Weights of a small GPT-style language model, trained from scratch on English Wikipedia: MLP 1024 GELU.
Each number is 500 + 40 x the weight over its row's rms, rounded and kept within 0 to 999. Layers, rows and columns count from 0. Numbers have three digits each. The size before them is the row's rms in percent of the matrix's.

# k: layer 3 attention key, 192x256, rms 0.107, rows 151-191, columns 128-255
# q: layer 3 attention query, 192x256, rms 0.106, rows 152-191, columns 128-255
# v: layer 3 attention value, 192x256, rms 0.0979, rows 128-139, columns 128-255
# o: layer 3 attention output (transposed), 192x256, rms 0.0851, rows 128-139, columns 128-255
k151 119:484528437545541492454508554491501514460549456497496501459578445442469529482513592472505472460487516495591540519534462476567446478504490518437488522533546496516467466565544545514490483526459483499526476510481517504467526544533430550479497409485502508489549485488532518537537521532484493535454448503461510532484566439491481521565534459491469476510451502522486509501479550494517489415437
q152 122:432469497482461462478532578471502465450423474469426445493538504434486517597471486483479453458488562499521483569565560486455509473520491444434469595586544485543496458424504512497527525480526475528478455487523500519524567491488533545516507534449491537490490519461460578585503504452483524532542521479487482494442441428489480557552498511515488475447508494481649534560486538433439536513474
k152 122:508472542474427473503476476518476554560536532550489493577493493494548487497536466514482502475536542501556425492542543506493505466526446487464485466470554529495518467465421484538477468436498480569534500464525449445517549512516530509461536491456471514541487586452506569546465526486436512550505470514528422488513535507459525524543526494460616434577518485535522520502527541471491497486474
q153 125:467511550517415429479567577465524506552486502516428451479426433493519509526570470492458516472504497421557538447541481514483423466469530506562486608478469491560477521477474497501548470412585519517531469500448463502532528506576456443494480510526451543526496478528517379497539509492452473553442446505463421485481486543441526480540474457533493535541479507461434580463464528513467528501491
k153 126:502520469523482489432502601515446488537492535496520548529536521500524532546532507453499568478527449512538513533520489519521436500495497552523609520499469568501497560548417434540487495470525538457466529518475484474523492510529443475506443528525486499390545455479515535442479496538450520604438520499468487501459545502445563527501539536504537460493439432400430467422519495520428453490594
q154 117:505460523536512448621414510528536566453456527497458440507435472417471570535514454478546511508524452447448512467478468495522554607479501459580461508578480479492502469549528534476419455472436526475510550509476469580467448474544496516529503500445468555437502513537442481518493485507445488508520524524528480458502489486512479527467546433521467495429486529495557467496433515463497421448506
k154 122:443568489465523434542460478542492510405480459500512529468514472416510545530498522515481475493558507585453531537495417540512570504479527532534507484392567457498487581522588559446474478480463510544489529537434436512480479501503497522502489459513433555485529461517468415502523519637499442485493498473515504443535531464477455485485550491484474505500479494521511482525567522498507460502530
q155 125:463538465530526515538587472496538485476467474475448484503498520500585522407535537540554538496476479459546442514425568432486443440548476515501465497488447475471518569546463484511521465518490612558536469548505486494506468502491454455457508551537496508518524580485462470541602426467551569484517489527496492519471483516461429504476439490467500451512460465538463436544496516512568489514526
k155 121:540481493539543535487538471501508475530528410491410537508487464487525501446555486532557525449534543483488460566546551526533462544523517477519491479511505501510581571393532577529533493523522613494598496437451530471523501480465517534568542496500542483500544475429448545523549490518490472498477490546517504531480493531506398531461521391423531486451497527526522534484543556467529506484478
q156 115:615509484538488457435439476450467494548534537453531454456526551508503511528429532477554487477522443485526425480511479476458525465525585540517369480477475585462495481535491579478488426496475489394532573485519453528495520506488519508507544420487415482522503513468563498546484419457455467541431516542499520544509547453484564507517457461603540498498525489479550488525503407449490490551498
k156 122:600559463503495476445508480449498518473500544504464494516507426503518464522482448550546577491583520487523466538531475455470473457574541536556489466477459503486522428495486544406552474548380512488514517482454475457455489548457496463530490469483471449483467479522545572498499448481526374547561447545550488530568503513493505537485518479465547521473523520512513524565516499522448510509488
q157 120:506527547586443486489567521547490522461524511507479521415536407523560498443494499498518532491526507530449498556490430498451463549520590490456519492548511536441522537484449519462579522527516525432510505565524414490476533475520495544493551531548552486490426442475566513529499479475512564485536500541575547467435528512492469497498538516462453505523517470452515529534507450487426507469458
k157 117:532428484563410504554565515481495534543535501544472549462539475571556480540421513446560496509543487567527507531516497520475455517515523487550521429525471515490566481498485481414564476515489544505483507472478514520468559494525477601480546508528544447476540483492512511548503586509533490511424531469576450504527503463526512530544556527546449461503500513549509493540473473415437507542489
q158 121:508551483459481482529424438527486498512505511456382530470475496452509489459411519454529509395491483506493467502519513566519490507539431508476484543485496462406527484498464468488578469516471485541479461554484536438539461482477514452532474576525508497477491522523553536477492513545454483494464480478441492560471535470575443593472504551404445492560469442527524546492497468487531517581486
k158 121:511464561572462458536456373482463509567458443448500556506461498445531539474524487512547505480507460519478504475464467463500523556487487531435480503446523543501498538560542468489506595473474394495482491465551486407496459462548495475613398545491540452548555501488484481531533472575491491537516487544494503467416485537571452523526457565480436476532505521546489525449484496497529608466460
q159 120:551499502486423487537441520532533548530556535478505514503497424514502517513569477491537514518547539502502474538533568532530541560553520574516518439441542467468502525453527510477509486442432479592472446541480462498450556520546507554422491512511503552485523550515478512518486579432469527513446444479435497499444504500494462465461483496548482531478556491454459478540460525544556502488507
k159 121:458436554533426503464494523486472530564622499447547503534465455491399452524507540503528527511509486443523495509568480592553573474464552472458488532416452442433508516506453507465495503511461511447507462479543498494479516502620454556476484525557456563515450423492549517546518463543495534554482531496434470474451466577560566489450494511455490528483524547469516536549460492494497547475538
q160 123:505465462498516449455513497546535475486504471577533562448470587441502425500487569497442489580516483487469540513538471530476473532528529549531458478426481493477534435544485431581459431443536515499519471482507415536495487466520444569518546550436445513450463530493532485511459447525549554499509519509537536461428473551497502543520562534513472495553561577469475471513402539472570555481478
k160 124:503475485468536461454509492496427503399558512569453520467485565452535493539520496506411530532524510510531491588495480482506467480488474496481562468500439532528628528530416531519448477480476464431481549511499477541491467488474435467491456463529504484518452551477446451554521434501476554480516558446458518421496434486465530509531543473477564518467472490485506474484505516447544494441553
q161 114:484571526522389479470515450450533496511538503520491493479447491596506450501515498458518470542403547432504453538532520452528440475427534513502467509511498477426586539512479568516536495467481476550555463523511540540529573495504497503425464456486492414517455539520451483461522438395459504524521470482448491482462506542478553526481485557448486396499532544485480483513492531518530439465430
k161 116:537449504540469482465405448529527551505497457512528467561525493567511486466513433470484416529472541420477505611547537450496448533474515539514510500414495482487504449502463576508563435472489505477426469504500507464528511499527543458492489480525527497484528501499484533466524522481507498560483417475507500560520465561450485546444575539494495494402474498524576470511499466553420470528520
q162 122:455511436554556507534546495579503579458482587450469500571549517539549496524407475510478458514536498526547425439498434502530508507515472520513508493485488532511467551514507479554502505431477562473480490552422503497474471425465455531514544535536470532494501483533455540437556460531526500535502464514484478488506565545470436575572522459500429528588561481547506526486427534455516508590469
k162 127:500514445532543483511562529551454577508483461498510500495488492553432466599440533514403533495498430504538397503431439490548488508576545500501500515479477501483522553451462560530507506529536527488461505465492496544489545468438452559469535478477530458588517482587484492562515451536499482454501422511524430538514530556472478519527651478541394440490492445519504451524522519510563519429487
q163 128:451513519443529496425436495537472459456556525511508519526476502563454438534505517496483515553484479526525543492508523549496491472523440485488552540461493510489519489560522468558520493476514555499459418483448520448566464458476529527594490512574511466527439508507501468533584532444494532440543532476497448474479471509465504502469553359494493472493549449482586459542500515550570507544556
k163 125:493457548512551524443499482521486479512492497513468419510482556531512440469449550506501517412504453492510481467532529439437513535470436476469497423532503517517558488505514468535515464469520566542518474535616452541583436453491431498577525518595564467485461543552545469509550470538498504574448501446471487489500449519548482500501541495572440575541559473479554523501513556533468544388526
q164 127:483422444464494418541473554500443490499445582530544569571506497503457517477517506493489497514510480500505486536490514482483539516459412559489534536427456509422415531521566528463475545532533530430497541546513518477513503548493512494462562537497554453609431519544464554515450489460525512480524437434461508514545563508468514446509501492498532458515470518539512562463415474477552501488529
k164 131:473546498442538524494508472464533519513417531463494487505564555541428519574480534532509490500491506467503554530506544512558486458487537482495460530476476545479481512560405447425518520514525498441552491471482481534478476531474510601417458509484508550523516470568518523520444512589468472441495486489482527460552525494428482462442493489473471526555441509478552482500496471516526575500482
q165 116:484521484537447472489513532528485524481447470465508495484474431534479511564482514450465446500537569509516446444474457510522471442476437451493531460470487482504517513429495527535479466497484496481536484518550526454472531518467550469472479539494446521503449407497559479550625470531491531572527500530455490417495506540570495464496427529519485483524491530456527513462511522484548484437439
k165 119:495494534458492500453478490511491478524580565505522535573458480548441475443508568480455398534469459485442426533500496457548501524485463497422472469479466474456519471465496479433397530467456467492593453448488483501525555499405495497468521538503492516441439498437459535512487493525522466491553577484576534461572481554486518527521473569478536496504479514465515467515509505431571549501452
q166 119:475515523511557451520502491513517513497460565504570511494561471576510457491518549479445561564514466508506449534495503511530521560533475462475479486462562337547419482473537509451514458498479540465630488551506547463520501538516508494532530557501506516535515509577525512501556463469488559405503519515491504605473522444526487548586455493500428532429551498482482592499480560489470482528496
k166 123:423556511475528496571474505479508506522501516463582532483559535522494444468496463520507456526468526535576473489474571518484521559464479545534512489500521493532516468442496547539479510499389498430558518476581595506474562598533512525435488478480499559521606536507451470524523446487525550397493579561501486424590522530454502589497532501506511480480506515467483507512538501430479524554539
q167 122:501479511580464489480409378510532509539503473466471463537501403523488510433485471463448518516501522533522574460497471500431468520432544494544446432532571531497471488583458370515519554510496547519524448480410585459499448487501557468451601553526508498546519445459425451465520499497406458493516513585572508534500560569420529479492501484477523507495564489540541522468516525524477577418510
k167 123:547490482510514432395519453513462530481460501425516485591467514470473512489533527430540530498451459544519431530468507455472507489432476400528466515526503507550472520522432445513489516525519518506470509517457524532486551436541449518462560500461524503472489405546578487495497506537474472545498517483500554515462552519489552490425510516466474476473390477529430450458441452495523441598570
q168 120:494478552430492557478534484494566526509459542519512485442518519530442493474553453389524531451477472553556488438450491533504465468449562491497505495462511479475494500580561585479424566476535474480564510499545526488455537554515487472560481484489500537534471423563550473550514545549479513560487495470534414458488533520474532528518530444489472498443467508458570445524470452482471498552470
k168 122:467513500537572452462487538494545493455523497477510491445534451436564465536546498401494571520449505512503510490501527424552518461497457518495460466489557550563565464507490563492500530501455459489510549494532441483396526470505501520521489487522519483450451430532480482505549502608527505509546511489551523462538576505625430501492531455472545500470498533435555454517561511539542523494469
q169 132:462481521511513505510528512437473433502478501487459521473546472508542546511465428499492378531481428425532443397499496566490509524478478449490545526448460417526517546480494603490515505454524532540425469444513503491491487470475534546477455515538588527419405537480442536556519486526485522445434453474522511542517506456552525514572532578462518539554517519501490520538495460474553511542491
k169 131:455562494562449498506487514472490463502456528478485540522497534521471478436566415453427580545529463452521426456544526478514493538482518446517463519504500466509471540548535504514510550522560481511491452479538498505521584529460461557512542495478557481525504457529468508440564489498522532541452446495445532471469418431456479496514492566500504584464580416481547570487561511466486443547485
q170 126:507472564488523549452501464557612518497541577432443541454408518520492493523612508558415467557432487466461478424526611465479476495547454469564502458335562501533467518472469468493470510511500468417566482485469517539500416523542491507522493484513523465423563499553503516509515532509506544482543469440522448502511502503515515448498516446496506515531434474504536601521479521475489553515501
k170 127:495539504609529466439542562530550424502504496434519444439496481582448484491493521542452459511507537548444546543540538538459536484502465478454473371480523481545494555527469444479430456547519507427513580465510468450465507521530414487442495514514529539505526524446493528450602555448546487467495475563465517449470487512447572507502526486421530545529528498527439493501513506495484508488550
q171 125:540500516501507484544489557501533454505434515521549557495471519437564563481571556522528469540525457524529506523418564474512559536406490503484449446546564524527446486481499481454465473496479510472512495431450515512585511554461538536520526585499472530500463523522548482518448479476464514511483461469565553474539547475522530514494497429491522423499541580477494522527476489549503542563462
k171 130:521454478586532548519497535524529477465474498560537433526453534463509506542485426560534518576535440569500444511444476510504556473431551471487524472493562438491498513524484473413560476475476549456474476519493527479511562587440502524487462406467439539436446544505484450502481517472481547469565498561556507542513495475462526463572482545484443458599497593490493488473446474504466500509536
q172 119:462493495527468519425478558521441465512426539537499486559531496532547557520511551498501561481487440530465494496546483527529467482498492434558508504543470504494520546433504516455506479489450546533540545525511507485466435460582520488503521502564510431489486526407464538472518447541517429543521490438524499442507539499523492442549528571495559526499454491472474473459525495452535508477471
k172 120:497531458485502551511508432517502454534511520491476546486464458529433558483489446517475492503498520543495507558454425495474503417460471456525486497536520507493507519453492513501529552533548486479499518534421414493546464523496510474552526521485420580560451538491412554532535425512507478472508421450442582520486545516500519468485502542627533557497433459460487478489527485427509540474471
q173 115:496480491530492478470530510530545466521444453466539468462574547520514465481488478497573515449470509493516432537408574487451554444436471445492547429540487494463521499574478529486505469478551484545426512474477561505526515444477489579512526482573511462499493577519482513539498507486486520512552531505503510497452363481515470452530489496444476582508445536439503526463519451507536461502440
k173 118:462466508483533506440493492475475468536507485399530509487587587464510472501527448459547473531513599466486497476503554416456511610503472469570488474528436427514552567463520493509458569501491466509447520531509549444504462488502461528466539498550524544528429532504455507500490491480423394501479500548538461519510471480533492500518608545471476476478514485436477529465560505452487492487458
q174 118:525502448521441558457593517547527475473490570562552465506428391505492448523531496516547563553506461483462521471540514400500620560546531464545477494529448510478546546423469492513507463560495451475499449548483478458459537442430521494444466492461471508582487529515499435451473478468577505474491484491487462567490428484497496493548491526477511527499540446450467540577503540545466551555492
k174 121:471430550516558473521511537532541606496529507482431526441510453484547405565449490501458564542464553557517530494468523566480582470547496421587475569436495520469557526431449531526429502445491523488501469483466538457519522508572471517484475462547547508525528521546536459440538470433549474489463492515545504604530542565492486487470517559486536477505513489514517511468505516488453519478493
q175 120:507475542506480488527539542454542496444561527478519538548477489476515570465447514409481496531476459521515465478516610557495485441486454492551425484461439514574530484565511558430478495514479508401527462494463443495511539508455570468509505483450546431488548441478465504572544484484497540512505500575534488534494495463494562455481510466559446546574507507474515502546550496600526443532502
k175 120:433496427404552515456454497522526500498542500541483531557532422491597476538541479485517436531462508509544469451494494519469417499441520391493480458530472462476540462495510506472531455516530378459528527461503439464543513495517491548509506439519475541493565467502485575445556517576447485547512460594494493509539463564487502538503470524435487491490461494483506512466504629503456460449536
q176 125:477506497563531495385506515454482534541483584534486457447495451486469497484482520512499533492546404490497483509454460499564464440516526557572536484478519443510452496506501514471453450447490518496436451503448507524488483608455538479505482487548516484490503533553444501464524482525416481489573520467398482456432487491540505489501565442453496474461477537550535466521507535546493506513473
k176 123:505494558495530524526493528570515509557501488458506549470497477554482496523465510505546495441566411492494477452519457533454518543448484521490447473479522494505520495442543552543500514558548461418477485498452467564507470562535512562557533471504485508501493545557431505460549407494463445478448505502457465487416534493502484434563516489499420593475479498552515483505555466480497550601530
q177 121:521448526496481481516517496456523410477493493440496545432418484543502559493482623481514491478501573501497519506579449473516528607534519555513499531590528465531425505470480590491497470525524485432500461456431526537520436518599466431525426513593482559540519469567473513492478472555516449509470415493471501498494484541493528504468431562452525508520524451550433505491455493530507487524484
k177 128:518508508567471504557571566449502474487510462529471555550430504482454492468475553440528525523476486574448580503502520517534437557542446512448483512427545524564493540519481500556536486469456526480544477539501515493489477514527437500557487486531479511464548414431525498472432503576457495455508471486488509519548491494499548402494494565427518492422593426516418504580525459519464507530527
q178 119:523489464514557546500450493491456546446558513586475512460437542519442458513495451548525485485489505436436550480486493504440581523494546415459428455428442557499479551529475495562548467558488496532452470506498531479519597462530474524523562539452480531485553512502450559554574483482515580534475533552553429493472543440492518514455483554495519455455532480483447558403443455497492519496560
k178 123:563514513485561463494462536461426464533516508501515482460456559513476510504457544557510525482542519480431512412533537470487499512478534405511443536479390495510447485480492502535470546546559580531487510512384485450478517499506537554472461444538507532468482558455479528476496515491496497571473545499444522442514474503525492456526494480538558522446497548533440481603449504471503566525472
q179 123:435548427470503540457444489541475463535424501546483530478560526516491514537467476480554541468507500528529519504459454510447535456553520538512468499527421478542434447546521481486489493462504430525543463557540474558545588542457489430515481513494490454444550501507488478501480498489467457470442472450479532458533582449525494544447470494499562487467553523498427574519561547523516465477420
k179 126:477571518458527559500488497560507508538516500502493453455510572518514496583501496494487533455462499525523589579470503511473492466436563499518515491438484422488499520492522500419507486465535502430470444518556518469476461523532494388505507547498425494434468468512537535541492474505425497493488440528548514467501544481513469530465434441549507447523500525478498562523497537536518553478405
q180 133:503499523469505484497443555560470536479405463540479528526543398519583553428440510435442472472534512447467528524472448503500501475423539477552517489461478553490513530492558558524481488488492503421505512504504524511485521495480502511478465463521540430449541580558546532468467499527512520482545496519444452467464450448531524433480528502473454461526545532488387569498573516536507518476490
k180 129:509460440516527585461507448540560496458437546466473496583506510584469495530517510477495437535544528467471521475478524516507506500489551480465531535550526531485507482378480461493445523525468527500465483580505513553578464518552523505562477485467454530522494511538581505528494509501494501499469576529412494519524484534467566426471445504437489409509507480492436499480562553498524461530526
q181 121:540512510541553505418442491471495524523516465474565469502446558485453441445510534549503499503456478470485591514474547481547518480570472473464482498507470515430495471448448545480460531463537557557485459511494435522464523532479587559548471508612559476581539473503443442512474519519542457453477479516498521451592533448413477442493488494446506542514550548427442492526450490541514456472533
k181 121:504492559518558508432478455475583534505508534484552475487519564500526519463503498528545525466470473469451496486564438506535536429444439508461474530496443524506504544493455519495450491499578510529506484514506478568462513491505463509503521538508539469527506441451487514563552475523527482484520433506456507439530503430479510465454470485470455413446496535460486492519481472452426493479497
q182 120:506537496522502523533523505540456469503555477418490470481528467484561495433475543514603417484541470576476474473441472561530440462482477499477503507528467534542479523478554532552483514531498526485534463497553492492523583491523573549532474533507488446504422527495501497461459475499481393487508517503480420552496411448404573466432486414514565516507538472480439442539486523486477458479507
k182 121:420489507523558449496549479510561523579513477479504448512452475533520447519521430454453451496493490519492469437447578515578491454462514486455422514528501441498452517461513528505550568492472521501520480543554526524611469522514502538565446586568450444481418449509468612463432509426548504476404532429531495506489513456481448532497506506471474497567519448513415445466527485508467485514497
q183 123:479569548491493482496490455525437453539439457482538528539510473504486467515499440493469493492467547493498494519464528538452466435592518585487429493478452484453559528483474536452457519528536579544451435496523568531551466435555481514463518414474530516454568479523472524560489450441505540490468493463535501509483537454500494540510460503521512517492459519531549490527518450414466543468431
k183 129:539577526455426516521485489457576472547510518480439474518532438549494495524477485490497481521524546469528417551425445461442500445532576507486415475537542524465525552484503439482536531503453522551566540587523539488526474480427495501494424442439559445516478521505463426484498574493437497451457502516530552540426542471560488468461554450572567517531524476480517500489486477427468516503561
q184 125:519581531496481516562391472427434452518544483458531579505469554501535495556516510442484540546516489465394413526510460487516503452544465485502509552531436476508492453499525537554501520515455525502472556550493531472533437527504423529445539502494496488460511452553535485492514527503478589543497554470569414516430498533471458514476537520464485488562497564462449498496566487490559449452513
k184 128:537583548591447570491515476548454476463438502502453503430526548544507503573556489493488485492491488509544418529448495457460560572497483507496532553487563454517538474433518551496558548484552467479465573485534507496496497540492500493546519544504525566463507480546536462511473497501468555465549554500492484511571532489496452479453519519508614497570471488496461498442479513449478484464488
q185 120:511538486443441481532494517523493475531533504510439458494519587466520479472534470506528493541502461512427481515536552541402440546460468510457526548468506501490462463427602535508525536433487527478496526532475464481547427455482512571540489520503480501514511431478543437479520541509497504460447587566559479498465503520575493550543407500476555481527540525556581495449498459533482521508482
k185 123:576481505496429464478489492501485554518439509492512502449467524489502540490518465505581491451479489553485536474529489470490476481473508523497549523455453506458516508453459586535481499533457530498495519493498442494573494508395537477498515546596455458483514519438543431489590457475523500466503551443484449533507487511454508521414509542429502495581461461542502485465523404464526522514462
q186 120:540577522525490443535541489468486528517480499518472526522481460476465559516544578485546502470436526498510461586480517464447490586506462511497535480476537500511477483463494484493536556442510481479542412498481476440500501462490589506530545462554459503486493557535439454453524502453442491520465528464539448498503540489422516463470470477470456444484418515492490465452530480526446484431552
k186 124:494506523585484442445443436505459543438502496476542517521470431536488509528540573511484502514529514525494448485538510461512466499567505482487535431493416500471537472452567584538477570429542515448526503543495495537517459515484494495462524502522515622542510454530381490467399506512503534518431505536505488498498508539456517469454454466496488518530462533484542468570434481533492528527428
q187 126:560477428535511499484525481501417541541542516537517485439515575489525509431467470553567561478520459499499523531491489513473589516474463549474545560470489530552511561458482524501492466486494483440501491458504529549502449463491538525454503497502539529491471481482580549471555467518543528527460491501494548515496479473440383504538518528560585458524557438544483522455473540521440515430529
k187 126:499533469512424492532475505503399458503477457488460476439470638485480466447521433500479500535508472530522537436512468535539531513462562474572478475529501458543551543491504501513499502471464480492436493522446534480494428495566506537544562463463526502529437563477528480511469518467612528529529460548457527484566520552499477604433440464442492432500506479510505496571496521470506516456506
q188 122:544590523458481519492512430563452453528445494477558497521423447507516525529430492456489585454558557462511543457438480412503522480490532523477515495570564535507514546447478472512435557514507471455443491521534489499487565469525535576503518539571513502482478504454442503483588527564558472486456467471532478526517525551521487486538461456559498494574542588517536523460472555516507471510537
k188 123:537546464470579474468486481544473505500403450520487547501500552497480468406427516432534539488452554442551477490478547497511526502515508471441571478548457504529519569507495548498552495482528494465506566522441452518453553469442516511572456475525527501488511534491468481558455567536433426450500532413603544506481519576568573503521440441482453442552451526501524504456457509530465552496487
q189 119:474484551510520447511482478518467521486487517431559603572418523503523517446479435599536499502469525472452431499466532577480516456543560524498507513546503523549469495507453489515550514521510469510425543513457482495495446556527539570512533461475447415460531521543504511523529425518440499473507550515485412473449509485491501495597485442480466494490471498554500482506452541484465467480460
k189 125:466520568459559478513571504488559564605505423559481568516538518472483529528489479583495480492516491472460463441487470569466491524603527501474539455479531482481471436498535477530569497507533539539509538462448520447534505520492534491511479522464399437499432544526553436492503484446511436506535451489464509475391501425452512494508539488469507512515473537519519494503438448542499478497520
q190 128:477524474511469510517459483564427540524499503489491487563521539448453476477558567544585471505495539536470498500525537450498475450487604482545452521532477568463505431470454500473421559514497564505578460515558530487509503452485488446525431465551526510552511540508460517510534571540486519515613493526438479506497510445507474475525537506495454512460424476553522483463494470516515567499549
k190 128:515473509512533512487475513528467491482454461486482609545481480494491496505500473479486490519471553520593542532494459456503515489484491446454431601523473452420528531429618478498407497530490532517504470553513460503524472421488515496538470477470451437435503484468549542421537481525473486578489543556522445507489595489457451473529564442506483523540507435584451490500403437504480495466550
q191 119:499489494447472509504480488542511585513529492521429512462540577495488501525500580529423500601447488468554516467470428410524519499526461519494510535576486563504456471473494498490529464536484529472489512499547459469566534553531522518465497599528498482450467521456493517553534518490620517503490517486553413475447446537466526505481433447505579556461489503545495499550512536516421407551490
k191 114:500528471524467548505506489562459521525530469490553471454430518512520485560517622474530509544495527545552528511427512496559508531485530554505473509515481463462482534496561566494520593508451525528533460405541414556537502499465500474505507543527510524491489521407551474454471579521569493535514556474531397492501496468412487516548462461495486500535542477586507542530517561491497466576480
v128 101:509455502480529588504548464443506456545539536433564482445487485544457532433567446551472491499480500469535564452504519460495502484447497456493504478502561462489514516519539460526478598474516582453383517554396501477456514441512485515564493531494495471455466466524549491530456541492440469435480588525544537486436548499449460536515495507388487487428507593507500523533506555504492553455508
o128 099:467502545520424501535501543416502507580486493582540568533521503488522469498464545522500525483477507483470507539476507493564525467481565507490544517528540520499451497478498456511483478488528508559455467425508480517592443467507533560498464490516483509475494535429425535510498476461527503437494405451521471462476476473452503525445422549416496486472515478501534528472500451459447550548435
v129 105:585409535495571526522529505465439443434507523564518558512564517613433420502507489479542507543470499474473422558481494542509501509505464524513513488525514488477523506526511506483513534576525489514488542535509572456495464495478450425532468423465420456447512526524453493526464518459481557510504515509473469490593513543504506492490585506572505492420507478507458544445571491506529504514473
o129 099:496524520529530492492483515536415478509472468560497463436485528537476481449486494543538471427474568501452544478525500541497392461493514468519566492523543525491524495460506508493533496509491523510565483571529418497516614584551509561517485501473560487466491454494452502460510491576465453559521461552479562503621517524535508509466569502528521511535483544525540528456406587450490496473487
v130 109:467446544502516433546538530481539469499554482396497501505510471501480536500505497498506535422575467528442457500466490412510567502397532497494519541552548507578473497523469544519496457423542524447464522524434552495490473420528532505523497481435479529505466451472513539483503431485534491491547546445442385490501477528477407484465569463552557446505469508554517525537478497461457473470479
o130 108:451512526485584509441529491489545473542534485490517540487482500444457611472482478513464538489573557551445516562567461491504525466546457514577474451478484515514477523519531502550544469530489482520470497559539383509458499470507438466449491558481481516510532459438468539551479552474518492517490468515566533542445482478495490468506442537507525504512511462480444442572460509469566528506425
v131 099:553483526560451590490504512472496468485470489522549449495495443514481499542551468511509501445480499459539540472519462510490493571468475506504496524517526502535483484485541451549458454455497548502524462439504568512444566436408479551522540521513484477490462444510557519533444546482539445510454460457451551515566491463595493397451575490577531583471507502531533507465467542447521524565516
o131 092:476507476512470567522538517550563542488438511487543548454473474463489517526414469515553453505476546470593455534526578442525424508487556503501399498480543474513554536523446516472553551526476496506464468473539501478594515520525484500464536490510519434487441479508482483508567549447565445504460565527511486500487530548502602530520488435499493486518497548493461519486445425443404529465467
v132 108:472524586512437508485522560522550491507420500546473418489570382471455526513478496530503522465528586479445512508555454523549490534525512522477468499495521490495552496502493514480437508594475428537499592590510484465456508461502480528512493549536519498466471516519496512507480543480510479517515446535449495488601493540452468514535527488467450435535513575416494473514458518451530487551488
o132 101:440518515521564511452482560541451557449569419510465573477519622540441443469601498489545448563503476492509522480546454457465519509455488524499406475504504543551446526488478461414427497487545535505544542459435514529549512564501495536555458508409468532444499487481518530484528512557489472469482596509460536572533577479407543478427547492519471539502522535525477513517484542459460481614481
v133 097:492544417400456530442548484494469515475514494539551551445516483489441473579472447480547467483486485505495500559600522535448434486576483516376469508499479544458451477552514521540502481503535546431430415489469572604449539505548507534532461500560516515537487451539462541564515457525516515459560459543526464508478409456498494477469426562518471509455476529562547455480519500517541475500516
o133 095:550496456522474531611519508562453454534411458480475524502447480459459512463492469456491503601473510463484458497480516507441460526540458566487499427490456545484541472570481516500403501552504444547514515501460454435511577503488543512491536529459489480523512524500469505491528473440532540467497528531409557493520514584435523464487490486484500466465440503522528475448489442552513534501445
v134 100:510510511489501492453513479539439518486457464493517447549578452404395425506457465442512547554519508488473507464480535512543443444543475463478537536448506465539515582547508528503481520492496586484492504482481466466489446546515498488539538536473517523491463490426486468530505453513520478461504510477504488541477425500472541490500441538496526436447531584522505514481514547463443559578428
o134 098:438505510434445484515501533483446556493489493521433481557384572521474540491583502514538512476500444509487526506516499457470493527506510456462554542517512487504479489522526462467482525558492482514477464488424544503432466435513528494522542532517506517439537478411491532534572499530486497502530484480492514490478492549492550496443477541423472523453540427447500474459456431556457482475508
v135 095:532481532522503455548539568525456537484527500520484406467555559486452568479414549457577490424563468514456433451513582518488467552472506531523499466552472543536500527513487533478464528613552517430454477469524507579493423477574547505515421540525455441460573469493447481563513487495495531500498488513454537509440517490460454458511481518526541492411498436536569494461493480505439525469518
o135 095:465494527485449518445378509512505526440490465558496468456513530503508483515475434480500487448570483446484566506483477556415491457531428523529486511481470518520473447509568449433437481504485468444484431542468543515499498522520520523448553475552467469459527548501491527473496484509515500514525438454416502507446460532565501465526529525466549475454501461546436514497468448458489506558481
v136 099:492514514471451485427505440515511450556457483449521543465463507502581533502467527547535479443510457447513487451457530466480493513468510532525502509537502519462451568493540551500508506430488532436466472508535549410479491445491548469447506422534485548433378529498484519484452463468462563464451458503528532508521492401510466470486459446494494529456447527580421563563494542561413477482493
o136 094:449455555420443575559464506540535533473537489518589532528434525511415434473520435504527492459481536504474495483590468517472505519508520484493528481571537492508516536468506455510514408544463426546546525513517497534572555493518450447444518454563516455457610506497496572567523524421472502488549436453542514498470506488461497510470498526488506511512492496524524484423531524476501450489509
v137 101:542419553481479511525559525456534489470503546537470526465552490507430449517416499492426506510455500468486476522427591448467464422525525501503464497513506477503535476517536497477466555550373491505435548466507497504497504532484446565478529526539516524523515499539436494476520604441474473543439510565573496542600527468483507510483475498490575537516461521520480498543540541451480443482485
o137 098:431508528440545465530488510499502477419559484523516488534510505509548431485514459448543467613517477515447449443573502491494400435463493482480463548487489465559517556407441431511448425497476509562504478511490517478522495464569481552528551540462493513460531570545615529485580456500530487504519530501467562496526436503516463573495514425477448447487566465472493534462533514474502514472527
v138 096:498558522483511549445414543458518562492424496482518462518523516478480518498422489517517466492508506497500511440449503564513499531490452461459421508521550532499517483532466519613497500508482467513526460456509479510573507461558446464590525444478514474433530505430398456508535489510479482551533543556527609481464534469483509520482463428517479542563463577464522563426576428479471516503496
o138 096:498434503458485501483486474536514519479518527482512571440508460485497445555466499545436450557484515465508508518525513485509518505472464503500586472431516520504488562410476482438540491506505498516451503550519531459451469570550599469456501534500494536529526538489463499497487460434498499517515483511481512562497486417426518503518446499446491508441448528514511499515490501547555446453498
v139 100:536473504555486540485500584481448420499441535448559509533413490473522499511536539434530449490537491527504466569582471465431592484529511536461468564556447526407507455505496516559481536530468511501461458472487481515524482505479486522454474565497522537507549555472487581464440532543536475475479534523500500431440481555507523520500511489559481536480495523477503485517498490524562483515500
o139 099:537545432490482438438445428544546552573425529473496486497436549543460444461508523424460525499503399487529546493503511494534508437594538477444513492465516437472421506538473476502472467505437519565511494577472549528556481437500497510543501547442494497493522517430550466491488540533523566523454524482418496454478474564530521491623525520468526497542512506474482456424558549463471534487508